{"n_kv_head": 10, "activation": "gelu", "rope_base": 10000.0, "bias": "all", "parallel_block": true, "init_std_qkv": 0.0177, "init_std_down": 0.0}
Each number is 128 + 24 x the weight over its row's rms, rounded and kept within 0 to 255. Layers, rows and columns count from 0. Numbers have three digits each. The size before them is the row's rms in percent of the matrix's.

# layer 7 MLP up, 2560x640, rms 0.0637, rows 636-849, columns 128-191
096:118129171134151128135165110127128142114170130145123114148114120106093118115113135079096121160098168139160133136100167136122161151100119099114111108151123161123136153161146114199125116158135103
095:134153129111120135129143138139151156136161128126090077110107129138153158118127115160184098129137100114103130179133112156157145088110159151141140128140111112125114154128181154150130186083144103
100:096107137137130137137128128145121145129074169114126134164112120109117144161080133129075147116106135129176086116113127169112113150125148119140148118131113116103120113104118149117123126140149126
093:107082129101122123124108150130094136078173134139099127153130102128160158146127086101125126152142129116137116139182136099157087173127139094081152116108156129136150167109185143122115157116143153
101:131143132132130092153160125103110169182133114139119108142123115165168111124159126132108154114089150156167179137114132142151104127112129169114132105099121153128147141133082104115145153146171178
096:106107111142105117127136141150093133154114116111131126120153152132130084132121120109119099125140103110123101127137175111142110138147148122107095126137194140148154122154118127128119134151125184
094:108124122179144097070135127149140143123139101147149148125127152137144115141140200165072153107147140140132141138106134112132138129121121131097084120132108137114168091112146122084145110140135146
092:114136134105149155127136169120089116118117123127072140125133102155125122169082126151159143156093118131141145143159089143119148145117105105162113146131141127161148112136119119152145144154128160
093:145139105098160106156126171118151126102170150169167105120115116137146143113143155123122110158131131112137119145130140157095149143102144166174158176133189161142140095158171161103149150123156074
091:146156102120126136135092131076150114121119145101128101137119142174127101139138136187148125169144068104118155142136131132122122147134116095048109160095093142138118158133089107168104163127119149
095:083101107101115114097113107165147171156123132130153101117086108132129141128132122119091087154141119065076077169139173108131144101101126082184083114094120144134098132098127173098056134086120154
103:115171150128153149096196120130086152177160158165108106155117145138122159152122165118119124123098091144115099130118133121124127125134123130112116127148123120131128129136155092160143127129147157
096:145101139120113136098125173140131114112179140164099108105125118123136159102153087113098086147123092125100139120093128137132110142116165087136164099130118141115084108116121120131118142098135119
101:132123146117140179099129138138118143136145144149143146138105102169162104163105147138136119151159132097133144170140147139139199125148114145109133118095096132158147108143137128165136098123134114
107:108137136114113126115102133153133144102105107089155094126139131106117142124132121125132125095111108087084099129143184117130158137129157117131111137103120167115109084102129114155125118110052114
115:103135151110123148117120140128117143107128134139125177163083141103099116119140130107140103128146131130111121123167143113134154163131127117150139143104108119099125135130145113144144144107177165
100:141159120128147123102129122149115166136126042113132086122126143149153107091122114172123167116176135145074131149128092145102142116118109086127127146164096147133178138122140102138127107167134100
112:113108112161100143134117149116089122141148190131111156109125086132106153130078123080124146131133103106132127081084124104151160093110131161117121120131111113101122114151107141119123180085136114
096:098160136112101145117114145156137131130140151085144092081117112134178105092115125118088154130162136133097136126081117103098133139134126071132103140138168148089106106150113106151132103152095109
097:087128116106170085136127125110127134121151107132162103134116145155167136121116097142132168144121138166117130125124108110161145156164086133145124144091130170077142148116135103111129114155162123
089:162104111173147154122122131157121113121150103101147149113154095142120156103132102113108130130160086112119141165115104115150145143143107101141113132094130161096146094110099089111133186152139103
101:115110094137129200110127136124174156103151096181125114109098169107141101127112156111106120144145168140134095171109124100137117107160135124103110093135113117133134165090104134145148107136151140
097:130108102105164134142125139118105165101097147189145100137108118189137118111113112097145073151116110128130146147124144152151087126114087122152113098114124110136119120121139164186155159096113128
099:142141114135118126117099097090104136116121188161137109104144136177154120117135120081145127134149090121140123095146134133123092171133083169118125113167115160094124136112089144107131137127121099
102:133126135133135141130140127160133161071104162150134095113144137129140163142091105124136104175124149163177131108146148161116149124129138077142141139113131170129144102140110136155114112149083121
091:128118077154136086149105107156137114086113081125141112157173115142153132085143117131120141153159160133111157065086176133152069141083139137095122121105146140126109140140150107122131169147139095
107:109146139106097124169136155165106131115143121110165131114151161103131136152107076160139113123150151119099094131121132163145084153095166118134110135109119131121114129145137110163138102111179127
100:113144105099110117127157089114091128117124106123135112150111132127090145100079145091168158148087088129121140130127118141139132142103094111117114120120154085099192114091145116137114108121108139
094:119150148169131113118108120057144131118127107141137131155133144101093155124163131173137064098112101121146130102122144072151124117121163164084167120113121146083095155126148186114139141154118125
106:112128185083145146127111164177107121178093151143130186177137101145159144109100131129151137089063109159097163102136102119152115111103100147091128149112118117117127114151148119100139145143132101
100:123123132148110120142113103138096103106090133112104131159103158150145167124133154105155116092129121147122128086152102116107141127147122140128101142164144152143106111128128152120131130139131135
098:146144125139137158138157140145124121159103171158126115152093188092145145108164137148148124176157145116132145138112104146120123111164119147118144103097101149108133092114164168117140132155093119
098:105096142125129129128127094148106143117123128161140153110109115125085100100116107134084158186152151163124148137149132101153102129118141159103115110094135134115156119130138090083118125160143156
118:146120116114136166150129101118115146100154128177153146119140110119136122077093105121112118106146174104130121120166156121123095133123185111078139080141129132081144120102091156135153140120118185
097:086108117147109113100131113089133128109129111118124142158152114107151122130167183116046127100128101117119150148106152125125140160140152145125121098129160141121147167124112147123107135126089174
092:130159109110119137127073134131072164115109128129099154128154103108175094130106147146098102113105083119141121128133138118137176106143102130107130095123119111145127174113141116104099129127117156
098:122143109111177125147116148129122140146089098116119126105133121135145042128186122135160094101127102122141139149141080126153148121148141110115083122109127096109148127106115156101104154108091135
090:123136095115129105122138122172164127100149112088169171125116126128165115144121130166130104155146158159096159141136078127119094129135150107129153130123126113115131104121131136160166107081125151
095:138110135116133123126112134123158104111163109130125110160120169126112112147160137142136177139137070119137141146124163131104103137137091105145076168103077177144103147095123123157183134093121124
093:133084133139158141108160136128131131150115129123122111134134106151109116133146123086081149144126105114124116141131082153155120113115108157141146135126118117151104090115150150128140121149167173
106:087176088144132125127124153128165119091128113137100147116106123110117132116108100148155083128160163148100122135145126158104138132099115131118118132104132160086147110135120137123126115135199126
087:119139078123127111141136106140129085115124160138143146130139165150154128142084070132134114130157161128109098122160149124146148093098101132090164160117082071082149121145119121136123129084152133
094:138128142151106175117133139080119103103181149133169097145150095116102130104098087174149149178126120076132130152140155144130106129088111136075129149169121135156112109107113143171134166107139112
104:119134097145103108110124137133115142157155134142104135099105122137122133087161126098130104120158112136094130060127203121107153137085128132147116121133138156119131099122140152150161069109115160
092:099089105153087089129129105134097169123136130158144156088131104156134137134131135115139115144117112121105177127155121119093115128111115107124148156068168134148128119137125115131105124129107135
094:133158129119133151192127158118152104095108133126120112113075103119086140102080140094117112128169093109129105098150114114143123128108158144090128117141145157111126128102181119126158149145080107
096:096143140111130094138163131151143164131113121124145119093109153139166137120088122163103142131151150129106102139137104148155119137128150148099128103103116150163129201110146125140074132104115143
101:104141172127111157085112118113134156129110164160126145157154178119102120076168149135098170122127127117102122125111043097126158167138096152121137104138106149129105087120123119158092139121161137
095:151144124140112121151113163093118120148148113157123151155063158188151127120123161118114075168128107143173079126108145136110102110128140143114123117106155109102156123095110155142116104108110168
090:147142135113122133135071116130158135081119124106102105143135139118142146112131124128122120078121111100106108089117128129111115137126116170146134114098128128117111118079154093164107130124116160
109:124140105131134120150109146085105117119140149126174154118146114123176127136143113082133164147102101132104069078144128117106134116148089136133154114120151119164135115124118145172151126115104110
097:127107165073096148075109170163122091103182149108102203123137155119120118094108121114161120163168150124075147085148146125153116095132115148136106129131143110153119106147142121134130093149121112
099:106127130106107108094104125161076178112137140074122125123121136114147133161127116134129130112098130093126163127125149108145150126126174110104126095076130117071159123136123147169140094163134159
093:149187158106150094139142131107145117111158125119157142122130149144143139137092108127165139137139116164124107191133152121144127150094119086102129175136173147101161095140101140152115159164115125
107:097165143117146149145141093100095137144148177141130128184113130127116118134108094146159120161079090154089145105116155126138128152125155082172170114133122171174147149181147147117155111126114158
097:080070122159116120105116132111123090095102132131145134142111104123168169107099170125144106151104107137135115102141126150107147130129105123148102116108117109130117132153165113085086130115126129
091:119107142154151109086155122126118125150114058127169129157116109137130138140147137120119108107184120104139114167106098128115125100102085103139074131124114150109105131120130131117124114113088122
094:140109127141111118131104127113147114092118100068100106094158086134187140148112135106108142145153149132090150136144118109161111121110115106156119136091140123161123138110128119135130130132143141
095:118141134166145140108115158125158141170110086095154095146154117119143172155085137161138127121137119119162129130152141137150140092114112113127126122151115125126135116116161144104116167125143159
099:124129138098138119127082087145120148145140154071181103121119151134151156143159122132114132158137092120161135096132162125129128155100078134105164100098134120128128150089115121135170129169116101
092:142155100106148112129077090159098141154117095090151137113143152135146167143103128129136121085118153156147125123131103184102171123101126103149117130167129127149102121099170120104114114123158146
099:084173144119133146113140122107142148122099143134129117125143134114114089121116097157164153160130124127156121175074084121106099133136085076168077123132125143139142176155135149107134143092116097
097:114137119142128106126154112117129096102118097113131176152134131141107088132092192137175094137189122123127156128150112152112113140099164151173144151106102120111127151133138111132175117160142078
098:080106128139141134116123125176116106095127137128152144153124141162114145118130092152109102109103121140133130113141126122072172168154091122113119154123103081171146122118106128098150132124065152
099:113162185163081147130121106143135097137088141110117141111127086129106155081154183175109071110142124124118108141087114088121129166121109158150096123137134147103206096116117087121121115127159114
097:127117117133139097168130148104106132132194109143143153157109117117127128106128113140124128118138108118097148149100110108107110128134094109127132117119155141115146105118148125090137091145129118
101:165142115172159110110133142117115147123124130111126151150103107108134107123144123110128124119131138165081116146142164127135148088104127122108103157154077143112094156129141120139135111106149118
100:154127165136153119135096093173149113118152106155117135189143141131121160158109124138129131114097118156132116151088122144123122112132151126113156085113143138134157124102198142116129117103127132
088:152122166150172104114120113091134116132091160098094110162125126080117084094147132151102093119117123136111168133108139096154101124115131125156125113140126124151105139175113139103158103098153108
094:126099163097133095139183133119150100159135141133182152115126127105154122082121144150144142109105145123081078122132108118107151148114130169164141116113094169111165132110142143155125094108115114
101:133142118096128161119113117146124130129132102108145142111150149115115149094131096138122061119123131090122117063159153109108133159096172144153114086147120131118114144138184167101142136110168122
098:128087118147114100113143104146141128124103088131102106126170116121160190116108117101117143094118129071133158094155109127099097116138173116072115132117113109128106143127148128166102126092125115
091:137129126136122111085142146164125115143161111136109145168115153127123104124121120178146146128140112147175148146086113082098131145099103173122124144104130129120098144098128130164141158083094147
095:135151125125096135096140151121073133137144123120152092152122191090083137142155109095150112166130120109130118153155133160121121135082145131125143135129122103132148109096111158130116162168091171
097:114134113146137130126110117153127160178108124104125087119071150098135148104120162104105092147138141120134157129113134124119094106099134109127156118169119159138120140172142124125102172122141133
102:081217145132111096135130126122116111159117119171166147171138126109103105172164111166128140102157092143101102109125110162144119142118097140104108127140099140125096132120149133113139099121113156
095:132144127103119128104156142156126115146126175113151139131160119156105136107143126164119143107138073130122171169141136124103101101129140132097118129178118127135135141134133110106127116140116104
094:120109079144099136120137116110092117128105140120132124158142126113125120136126131162131138141147134088154107148131114145136097111100177126155115095160125090148124152130103165081117108142065119
095:163114141121112097105144153183137132089131163104135112111063116097119121068137160116131105176116095130115120154110128123113100123114123116100130138121129133102143120106164161129165161153084116
092:119096115139175084127156130160110155161110128138138135115057129114150144134160095151098142120174109110134124089127067122099129137110138143141117074131115138157111110106141143112108111123150155
120:153097110154128093166117173118116127108114126132120130104116119137150114130104116120127140084146068123142156133110162114110123106103129146141120142130133113128113117104119096132142172130124115
096:089101132168127138135127113116112177155143106154124136115143128178104138097139165114136145111134163166121144139139097151139119066120139145093129097138155120155126121092116144102171152141187173
104:091135095113156155116138164176118156169128106122139112138108124095143098144156079140121165133186113118097159118106103181120131143134119121136141146108120144086133167131151118154169155184148120
093:120148105161105117182097159140134141121137167155118110116125120114120147097141123123164117118140118113108127132069145135115147106119137153107166132105133094133156131156129101116128123133119158
099:159125118128138096129100147138112116143123143135103171113119117124115120147167094100132113127157101091127129123124106111163184165112147143117132110095099173077124116125134102097125162171094089
103:140133092139089113122142123155144122109120146160170103084109140097116124100142149143146098139102142146121175109158150134141099156117098119165119073178097115134116142095096140081150155133122120
117:157123152122103147085136150156111105181106115137108111109101140143092141072145129143104130148110135131111152112162141111096136138131162152110160139131158144114112138140126141151131145133099145
097:175085150152134138061058161130141078123106116127134143159168153147107143098124102104151125126096102096117105089122129132129166141100130132130163173103139122137145147145167094125102109124100137
097:160126162101160140120143090172118139150135140132129142111109109130120123114123145142154131109170119100094149127096115168098128192087098120141074130134109115107117107152127102157109123165099083
099:126179140134147095124163157129136147183139136116129102119147125158149165101119130092110098124175148112116120157160117082126144146115149095111150131122132113122105164161107147120139140105113105
101:146106122121065125118102128124102156136104151137158122128074126117089144103127101102116129108159117109107134099132113118109123142149098115133167121100119138093114171186132072117140129060120133
101:122116127118121101081175147150109147092114097144175172119137130158138119109129143084119099155116142114135124056141133139128123163099129114113112125140186135130140151081123128121119107111116133
097:112149107148153099068107147124126179083157152098107122105117107131126108147159157123101145132148111131105127155118122118129098120139162114168122128114095165122155125114141122171160144163127099
114:163115114153138123137135106141155128091104101166099118123062112175146131117099134146159080172159112123126089126073148120144129156154153149092107112147142171112106160132102158127151096117086135
101:141150158137087129111142165122129151144105153122171154135133125121125128106132101158127180129113154080127162138126132115105101150108120145134104144159163096145151142109145098124127150132103130
094:157123133139105120097131129102123132144109173109121113141117144101162136124158143098158131121146093122098108104159113087114130140153092167144118117123109088152111146111103131144100165123131161
099:115174135144163123164074146124165126134149125094121134125127117117124169154129088103114166101132114109129165135151153106109166104106116174140081171155135113135107113156113150082149158125174129
093:134157162115118127202148124169052125115161154116115135124105109154112120108123134081185114144140140152149192100151101132149165159105119174129141140151105151124104121137155138154129150084128063
099:121114136128126119167111122073096152130090147139137070128135151136143129147147150144111117135111147133092079162145123140143125121078150170094155067168133178177125139160136150095174098141125138
100:137105155135142134115135112130155139113172122149136109130098104119135158129146109081132099168142159096106112173092112147121150101131121103104113129108151153135104146115163089106119171099125136
101:121136124140106176110142136111140136103127132113102130141148092113117163100126127131119137140114100103088096125073147157139134120157124112105115141128122125131150128105166121120159143095123125
100:116102127142115111130170143169152128129107118087092136109117141144107156092110068101140117118120134153119128147153157126110172133130126119143115080138135123166098124165163147094170124142109115
100:100138134138121135130149090093140169108129138111126131139164117160105152161103142117125107111138123128114156112119116098092111150097097131149081110124088158135130090128125125129149137150127142
107:132113130121152141117095132122123136129125118133142146077157115102166125150109112111129110095158134176165145118136122141128148077116149111133164134155098077162111075123130121110134125118090143
097:099152155084096117141104141095116151107100133158129119127114092149109115108084161109103089112151133150136130142092133110129105130141133139167081119119128130123160127124126111161175103109077120
097:131149132131168087156158138127114116124122131154150140076091129158126132135120120144082121113133166122124131129090111117151111119107103124157116136086125088093137128181124105129135075148148126
104:139155144126127141125112099126117133161102110146152127131067124132111136106080131121137134107116146129169140131110105139110158149169092121172105095122120140105149100115121104106148134136116138
110:167111124120150108156138095067144126163127099114083107134102112115126122070139127174145108118106092071107109135118106126134108188078089143151133111105133122120122107128129128117104147093184190
114:094133112126108131136134154171130119097103147149113135124109137133127079103160132106148118128122134154129104139144162118126134103155123139147110131131148137105127149125089133089144159099087114
093:105155173174128184128161118139126130130123157146147144103158095124104111173162146126138096121148112129107115134160134087123132127131130117127109143150126121107116070125163108097093160153144111
100:115101124122092137123167106149118111101098127104167130118083076134076140086116142169122097119125143084077119114110132121160126137147129119124141107163084139163112103128145116148159122149130112
104:117158155134140091100083167162097120097086143150132094105155118158157089109142107117135127090161097172144129133130085138104124131076134116105131159141119161143133121160174114132116107168176100
108:126126108149115128132148158122149152153103126120088107106134146153116090093094109118146144174098105142110055083124122104128154121085098138125075135113131127160109121097162125157100140128124111
112:122123142131129121130115161152137144123100103124163131109159116131120085137100122121127147066139128135124155161145130108122132132113094128112118144149156137110103172152165136108126118094127109
104:142106121112135139174143108128118155110140125167127118120108169171138178134091102103151125098107141138119100088162193069101097095072141132077125147147181139152138118110139171147137134114128121
105:132130085083091124121168085143127164129141129137150167133148114153117105102091106096133140147126153126166132114121111113147114136102160123099155121130099128080132124143119159099149145112131109
100:127094135134096107118129120136116139136175170124106140113166142148134109115139144109075141118136146140149139129113114110179087086150113118191138100124124157136108103103100111113121189101098134
094:102152128134143124117124132165120089115118144152147164110133147122118118135076151155164172110135099124115120117158130088109145118111163099091128159133099131052117085132124135186108130126143164
095:129133156139086129134120147170095153117140120126194140161112096115116104141140130124165115143114122096101159108121160100110119159091128123090086117096119115137139128134115090071146146140118151
101:125077142159116155112108117097131111136127102136110128165125153172112084120111082124134145102113123119122164120125115112126145086127129098147143092146124147114113125138129108113117126131131181
101:097155139133098146144113099101118142161120149130125109133171112154127126134114159118119159124156153140090098111084114157107119127144130118130115125133198133154182145138125167102148154081114101
101:084142153159094116063089102145129102136120173127116174104135150123110114132147115122110108115104114099129141113131096123175116107128071159122126123134127097141140174105153133106172122113101151
105:119113138132121140169111109108133116099086104136158130127125109132133139115128122121123148099135142131111126161150131157097124107117137165166156142131136170092093127142142121154122128147136168
092:115137148149138131125113162121168142132128100114143130136107090154106114175169108115161112176130080167132131051118104100107118141113098115111140126128121099131109166123112117136126170118143110
107:097109138129173147141110174161123114153138126136144103113126120132142135103140134168145099118107083131129082132102173102119112076073083120152087118110116121128104119128093140100099165159186142
105:161150171110113133109097112112110108153125168149143097113079101175172108133081131106141139134185099126113151144159098089104136132120144184120147122102102126114127116123169112099130134079130106
106:132172113105151127127126110151159137163134108146147058141108143130096084171091106108128148108102142134070125167155099137104138131125133092126131130135074123168158103134092120128130134172093077
093:119124079110140156175146132167112142181125148120111146131133118120067109098125187116107102051143090096133144151135103151146127150111127130113087137151128094143157108098113163152117150132064123
096:187130155152093133144173145157141127145130127171163143131158147130131130124108151124128140104131150144104114082144122158120133147120160151152143125131169158173123130126115167114125102163120141
103:127149155091137148166078119127128107113144111086126117138144113132129160109129095118122087148107161131155106111152161167156111145164098127109106137106148137087116173102118136118118122121143128
099:174150164097143152147121124144112155127178157106116142099108135139151129141082152106113160130144137091136130086112150124100132136087091108142102134174116151109182118160107144104116117127113126
108:124081127099124124159115115178155148099061120143129106124146131155107111146093180131113157096108141103123114107125132109174136091118106122139149111154148109130184126128122093063116136106158107
093:109114104134134158127149145100082166103149143107108144137106161133131151144112125082097147071111102089111135132143147128135148156119133131105125172120113083131123166125164114090091124124136113
097:124125092117154129092123138099112080106104106150112115109153122133093108103110106149165130157122108145147156171149079127143124094091160083118141146127128168134152119189136097142111097153087137
101:073124121123149125122127148149089150120158150100121185154130105102096168134145096172102123137100125160102166173146100152196129123100162177099085124109166123144144129098096127171123107120117129
109:085151090157105128109122098123098145069138124134161142097198147118079134156159115190154116115103111144126155112105150099122113127165134168104135104132142119125188113150116154118150166143092127
092:124150166125119115159173096153105164139159109134100100151133147138133113116093148152102100153100119110104122124121106129145101145130099062125121152110127133157139155100147138125132163095134111
105:139150105130130112128090163132109116106096146154134100160131107146125124169109146161151108110144107089146076077137128096087143114121150110147140116147075124101135112120110114125105144138144149
109:112194170098134116098132153158125158111197099140106155119094160117130153145156130102116147126106198145095099145119127091137127138079088125095169095102078160132087134092094118140150156173109126
106:108109079158152134082113132101121149072086121149135133127101116127173112133149124159106147116106133158149088129117129123147169117145116134096110120129097131106142100160128088181149196174107099
093:087123128144096111091131122087087165119130107129093103089117160131123068088178140128146119117103108118104128125103101106126090114108155103120147127083103109148134145161092112097112099147132140
101:142082121134166087089117149141128128117099119128115133141132153108121146132093166103111103142133103112109100122106099086125115095157119090159120168098138106095129131098102128156149105090132122
099:133119144126126123141162107112124118103134170106130111141100093150134091126117157068135109137111125130129140139104127116149136173112111114156163088110124159064089109105145096108154113128095150
101:133101160132148185169142121161078071122144161082132187139154139144133155121127088147093098104152145104163116112167098096122132117106136081085173147134100120103126116127094157122125126141146072
090:147123136158147125126119095152128134118116125143118180117117142153120131094170125111128163141129116131100126111125122125139156157093130161135163133117106124149139156132098133172154093115124093
113:123104130137113096064124136117096129129131106118120108117125120143125151165145119132093104097125131097079142189127147122123194121132160083100138113176126147142105134146142137099156070165177153
099:132123132162107104149098110142126142149125109137081120145054087107136138129092108085119078111145114157075153146137122127141121128133127098128121126146098096094117120099140088111166117118133104
091:117113150116100108134078171146131139077153060110133093128141108140125146108142163084100186101081132131145091094087110149103143121125138124131149131114129113135145131145138064114169139094133090
102:080136127165128153086154153151140137085124094108077144153102113110140096175140114124111131121112141122094117095151112125125099093142156137075169122078116133145135152115147139140156131106133166
090:148157134097133100106148147182126163111139167129127132145098108094126121144144152119151125105139118161106135155139127104109109129117106145152094065119133102091126122153092111092167170144171107
104:087103155142143124143126087150120164148140128117155133109142116121140116104132129128135112115146162125128102120131152072142142164151091117158117086123111097139095144128124154115145127117173165
099:102113133164146095139121139121140112131152168128128108149155128094136110129086157148135118142090113095114149095168169103096150134122097155145117128167095106152101100101148091159103165119138108
098:143129125135128136212170123151149098159125117122140107131084144131142131135129124128121082116136134128106120119159116090131131118193136089118144108097162121101144148141173111116115180154104123
094:099115111136140158088127140126136128149103143149134132118084106149143135129106158142113137151081128083147145117159148111101110159127127111141132145129126132124150147153140142164143132095127112
092:114143098100156135096128107155129117107133139126109118145147091108118088155090099107116161116131114148191087139157151145151144136113145126113086070165134117125108098147120115159144134148141155
096:091118139132123172126131115117139157107092173095177136098134102118076157158137110134138169157143164159148094119166088122107166094128135140151167127163118101141129146090132119119127117141154119
088:109141142178106079118120150135148121112094119156093127098118108154168106128122161128142140166142170124122107160118090165100114158076092133116108140104200121158134084112155094119155116116105105
098:116130150122161112110123159091150119157141073167123154126150109125138102134149088133147153126134110112123112123095157137103138118111091125123158126146087134132149130140108147133164151171128154
121:091070089142109145093097116126107175146154161129129143127115122086165135128110098154136050142135168140187147111175145092150154078099111119104124099129142125134149147125139068139125159172151156
099:133140162165191115123131123150139151177115133180133131117123116147110127098143093119156145174130134093168109102156127119154130127131142134114108123141135127105164148137115137112121117125134141
094:083130120120153121148158155086120105120124136128090147101063143114141107104059108096108142134114100103087104146078098136161112109084152145138119091136138114105132090116142116158114112185151157
101:136115112164126114130154099138142128114135085145104131124121112108139151142133116169116091091129117140102107134172158122107117087105141137106141188136108089113122169105172144129122157158175146
099:131108167127100151079125136127142112132114153147140128142120131138104153126159129151113129111096118116131134138133126121129137126150124156138099098130122101123162155130120143105126125131095123
100:120153118144166131138148113147104094103140073139107127138079114118111123129146114106093087119154124087092119157137163131108164103142123092109132129139105151124092152106104102116124191082108134
100:105164137161143144138145122127142162139115124171124151141151134116120131107109108108125113163077089076121189142108142144073167144119166111149035103136173130089147151120145112151111148129100143
101:113117139180097140107117085151128107111124155067159138131112139114129137066148116144103146143140106160124091128133130153100140129128129128127144134170146107125162116122175150137120137132129153
099:121090141145177121148126151102112128136107122113135150100141118159085142093114139090134108120119087142102185147134112141094146143101114134134118075143103157126158146120155128127147090125112095
106:123155150123133107100151152109174127139149153126085171129109120137129140171146086121165122148134108132095091148125086144123085126118099175108126119158152135150125111122114150132146144145132119
102:119147173100129149141123134127139122126127143105102133105116115127118158141135096171104114145084110157089147131095162098116118147053123124112121184070089122067172126105145148193124142148148094
110:129122159132184150125147117157156173106128153108129131112152093134151142121150102146126136116127171150111112124126117129084132095109061099139125133173112144135125147161165151084152131134103130
097:104139149121075117139117126114143093143126147094177146117133132131157132108118135081101121173161133125134123144097116097137120128135108143116113157157138116126117113144187094136151112155108133
103:090152168147094124135094157152153155132077135109116120135104086124142117134105107126124143123138129142121105085116131122145095111108119159124166127112143128127083120130143092101128099112131150
099:139139181138093156126112124122109129146124095151107115118124114158110099108161143120116109117138163137130126119086156128098127095099069125178125128153100131151109173123122147118142113083172107
108:143141107125135134148089168145123145124129155107144148096123105135084107146125118111119124163144152088118133105152120107118118118134095158109113130130103123148166105122149147171137124117159145
097:146134099142135115150122127143130109167156138114111124150145092134115125121116098110124104144113136109128174109152115130129132108163111118136157096157179151092123103130108094134101129122164108
096:110128128114129154160143120132165143094093076166132125173078139109107133121112101120147127123075125117113099124159097096133128124084081143126091140111097143112101108119132169112132170132181158
099:098103138118099147125106194154117094074107109143133129187058122163169151138111169120129123111143125146136133131111117118140109134117096127120154112103130113158139131111105114114127073118189117
095:154133129134122106146077149124101169093118144109142171123136126126143139078117127130084132150127132123142106152157111141085123123134120118116050124133136132172104185138172154118121130094168096
096:163105102147130146098109170166086156127128150153154114158107143120167105152127127149112119103120100106136119141118138124141157090082124151139108082085113112130139169143150151079100147134190121
101:120128132114118158122094129100110115119130122162122142121105099135158144135084119089128126120120105144119124154139108129126179153131110122104109107085099161127156167122163122121176145148127127
098:148108094118120123138181087137103125121111117147135137108097125152148108100134090124145090138121120146122130129149110149116165124156140136114122122126123134116138083129097127138111137136101111
096:156081152110156133117126134107154136103103161121122108147122145130124133085118085098155084119173133148107104102114122132124134126124081155113108130120135100115121090112140128146156083137130103
109:089086115086142114150146088151177106143164121108148114129107148101102116137110120082144141136112119125128146125136129130124116124130189137112135137135095118101153138129155151142143146158141140
099:125115162154147120070118109131145144081170133136127121087129145113124139155149097091138157124159148123126182122132123129103100116117131125150122083115123099131134141110139141155081166169164115
097:115119134124096141111100121135162125131140111133103120132125129132150154140131141132096094119112125060125099150105128117137120093107081123117098166167116083190101140153112120102113121143083083
099:075137114151134132121145111166101169150104124167097154147107128119086083129151125137163110106145100130125136123096103095142150124156108149112116124150150118135142067091160132098127153155118170
099:136098159115117160115157135144110148128105156145119161133103116138113143098128134114168142162103132150148133159125111110144201110137157131097144116131123132157111141155112124125148156156147117
091:116152116119199112124158118163108108080131125148154143071120104152114176149130128138173164126105104088136142060154133109120137126114124084133134105121140159100134097092130147082141133125132105
086:097125130164143127172089114106186145102072108106146114131139107059120144155090127148126130123179135098162127134140168100124133121145084093183140142118134129100125097093139199111123154140155083
097:138128133135078125119125114139116162134153139085152137086131140125101121086132059145084140088148088103098108161136141083100125136135098121104126163100155156131156130161105090082105113161124159
100:127126147161158148120123095143068116116163123120145119134105202134179139135132088101122156086167131140148093162148138140121116119161147140081097148121105128127113160094163153144127146129178118
092:084145151148109121131138158152103139105158120183130081106113087083142104118118122150119100138167068143138129140129144138125106161134124150135167144071105082126132120095141131095107151149080147
099:136130128110134097114119165130164103129156117153109113165104109134163127092119152141117163141162082104079103122111102133147143116095136139134118122137085114152121137180137132117182091109105158
109:116140119111187120157103116163101145148105084105111123142117110129132136120171139149134124118164088147103154152154149120128134111145142155159125139132095157148156083097155119125152120089119117
091:140118117133119146164176122135157163126115138164087161057151123146117153136157176115148108083099140104120142128099106075128134114151154160167106132156111156143116137136123090137088164174149136
113:137130126107162118130122117133141125119160089153154104166142131159115138124140120149146089123108124094112135114138157109118151134171152125100154090117139127151134112176151115079170162140127168
096:155131139167149102162134097139165144116140129132162136136143120140099106122109118157149121137099109119149167100112193160147157084146160122150119152163110096106108140106118149127172121125182136
096:162105099107107086122148121102109145119146122133118104132143117079144093155135124136160115144112136113107168102147123116124126124142116134120139152164150137132143117122159133118081105184084141
099:114109150106119117112092153105181105125122168153113130075131111094138097163124151102115143126164146108117098121085152121154105093106155076144124153127144150105124127130112146166129163130097127
100:092130138154112150120148144112087154137130163117142126128119121165141149124094158158127150071175102111144108145109110142180146115162099108129120184107119197128103134143137188107137088103100116
098:137120125127112134060121128154147166075151097158069155119130114087116169100138146159144146112132140142148142150144114130136083163142099134136107149170112174113126158149153111121156165140102103
107:140111150156141098094132083185154130118129133160123116137113134091142110125118141166113124112153121137108130108156120108167172120127129088127122118141123094110113134109169149140158141116084090
094:178118126129110116087125152128165142098095124143135127120094121157089134119119116139159135115101159105137107100104122098132099108117082090151175105124166146121167112125092146128129151160153156
100:124127101140128122090115122084119125103141151157116094081150128078080093144111124101116146130160174110118125139136115101148143133144182139105109097170092141143093129109141130117164118131136163
098:134115131142139110121126103108132143102115114118138124140118134161169097144096132123126084139112157107143157144126118122149142105088158123123113117145118095126143131101099106136126035091100140
105:114136166140173151104082128106114141158156090147139114131099126127134138149162117164120117126150129173146173151145112100113111122151170110123145133123115097135126164113142122107116163121123131
096:180147151150093192108139129145119156124121135135130155146103135150131193130126115119146103145162111110105115165102141129127137165121157159111138086165099124098136137136132099136166149125119165
123:159176164114171124131178129086164133108132153108138154137094082172089155142145092116089125132156121114133125121118115145104171144110129134139174125116140147154185122110125127120156134159114121
107:154115171127113137107123167151145121098164147123132138114117124156137163100140128079100112166132107118152100105129140085159135126137136140086108133114137158102124102118146172143097141131091116
098:127150147135113083083120139125133106166129142120104131101140129146137095092129159115099116115117166121113186112120130108115134111170142157119107145144143143135147122147112153121138110162073161
089:143134175082108122141105114094136112098142121163083085104141118154139133118157099159128134153099131094145142117122142154105142158144107108112093101166089126136147136110131126122138118157157146
093:155151142133136155144104112091154109098119158140119134139155144169125107118100122122120084107138118109093164117105108135124057124134194134135099117126117136093125111146108139121119126135130151
100:113142100126137136139165148150109142150150158143146099126113108088142143115097111117143129117144149137112133111134151100159157128109122073162128126122115124122145129119133094099154116102140138
105:089156140122136112103153151119141157069143179128118113133116125095107125118161087122128152135107164110146167152122146093106112122139109171164150125126140145151106126109151146129150106113145130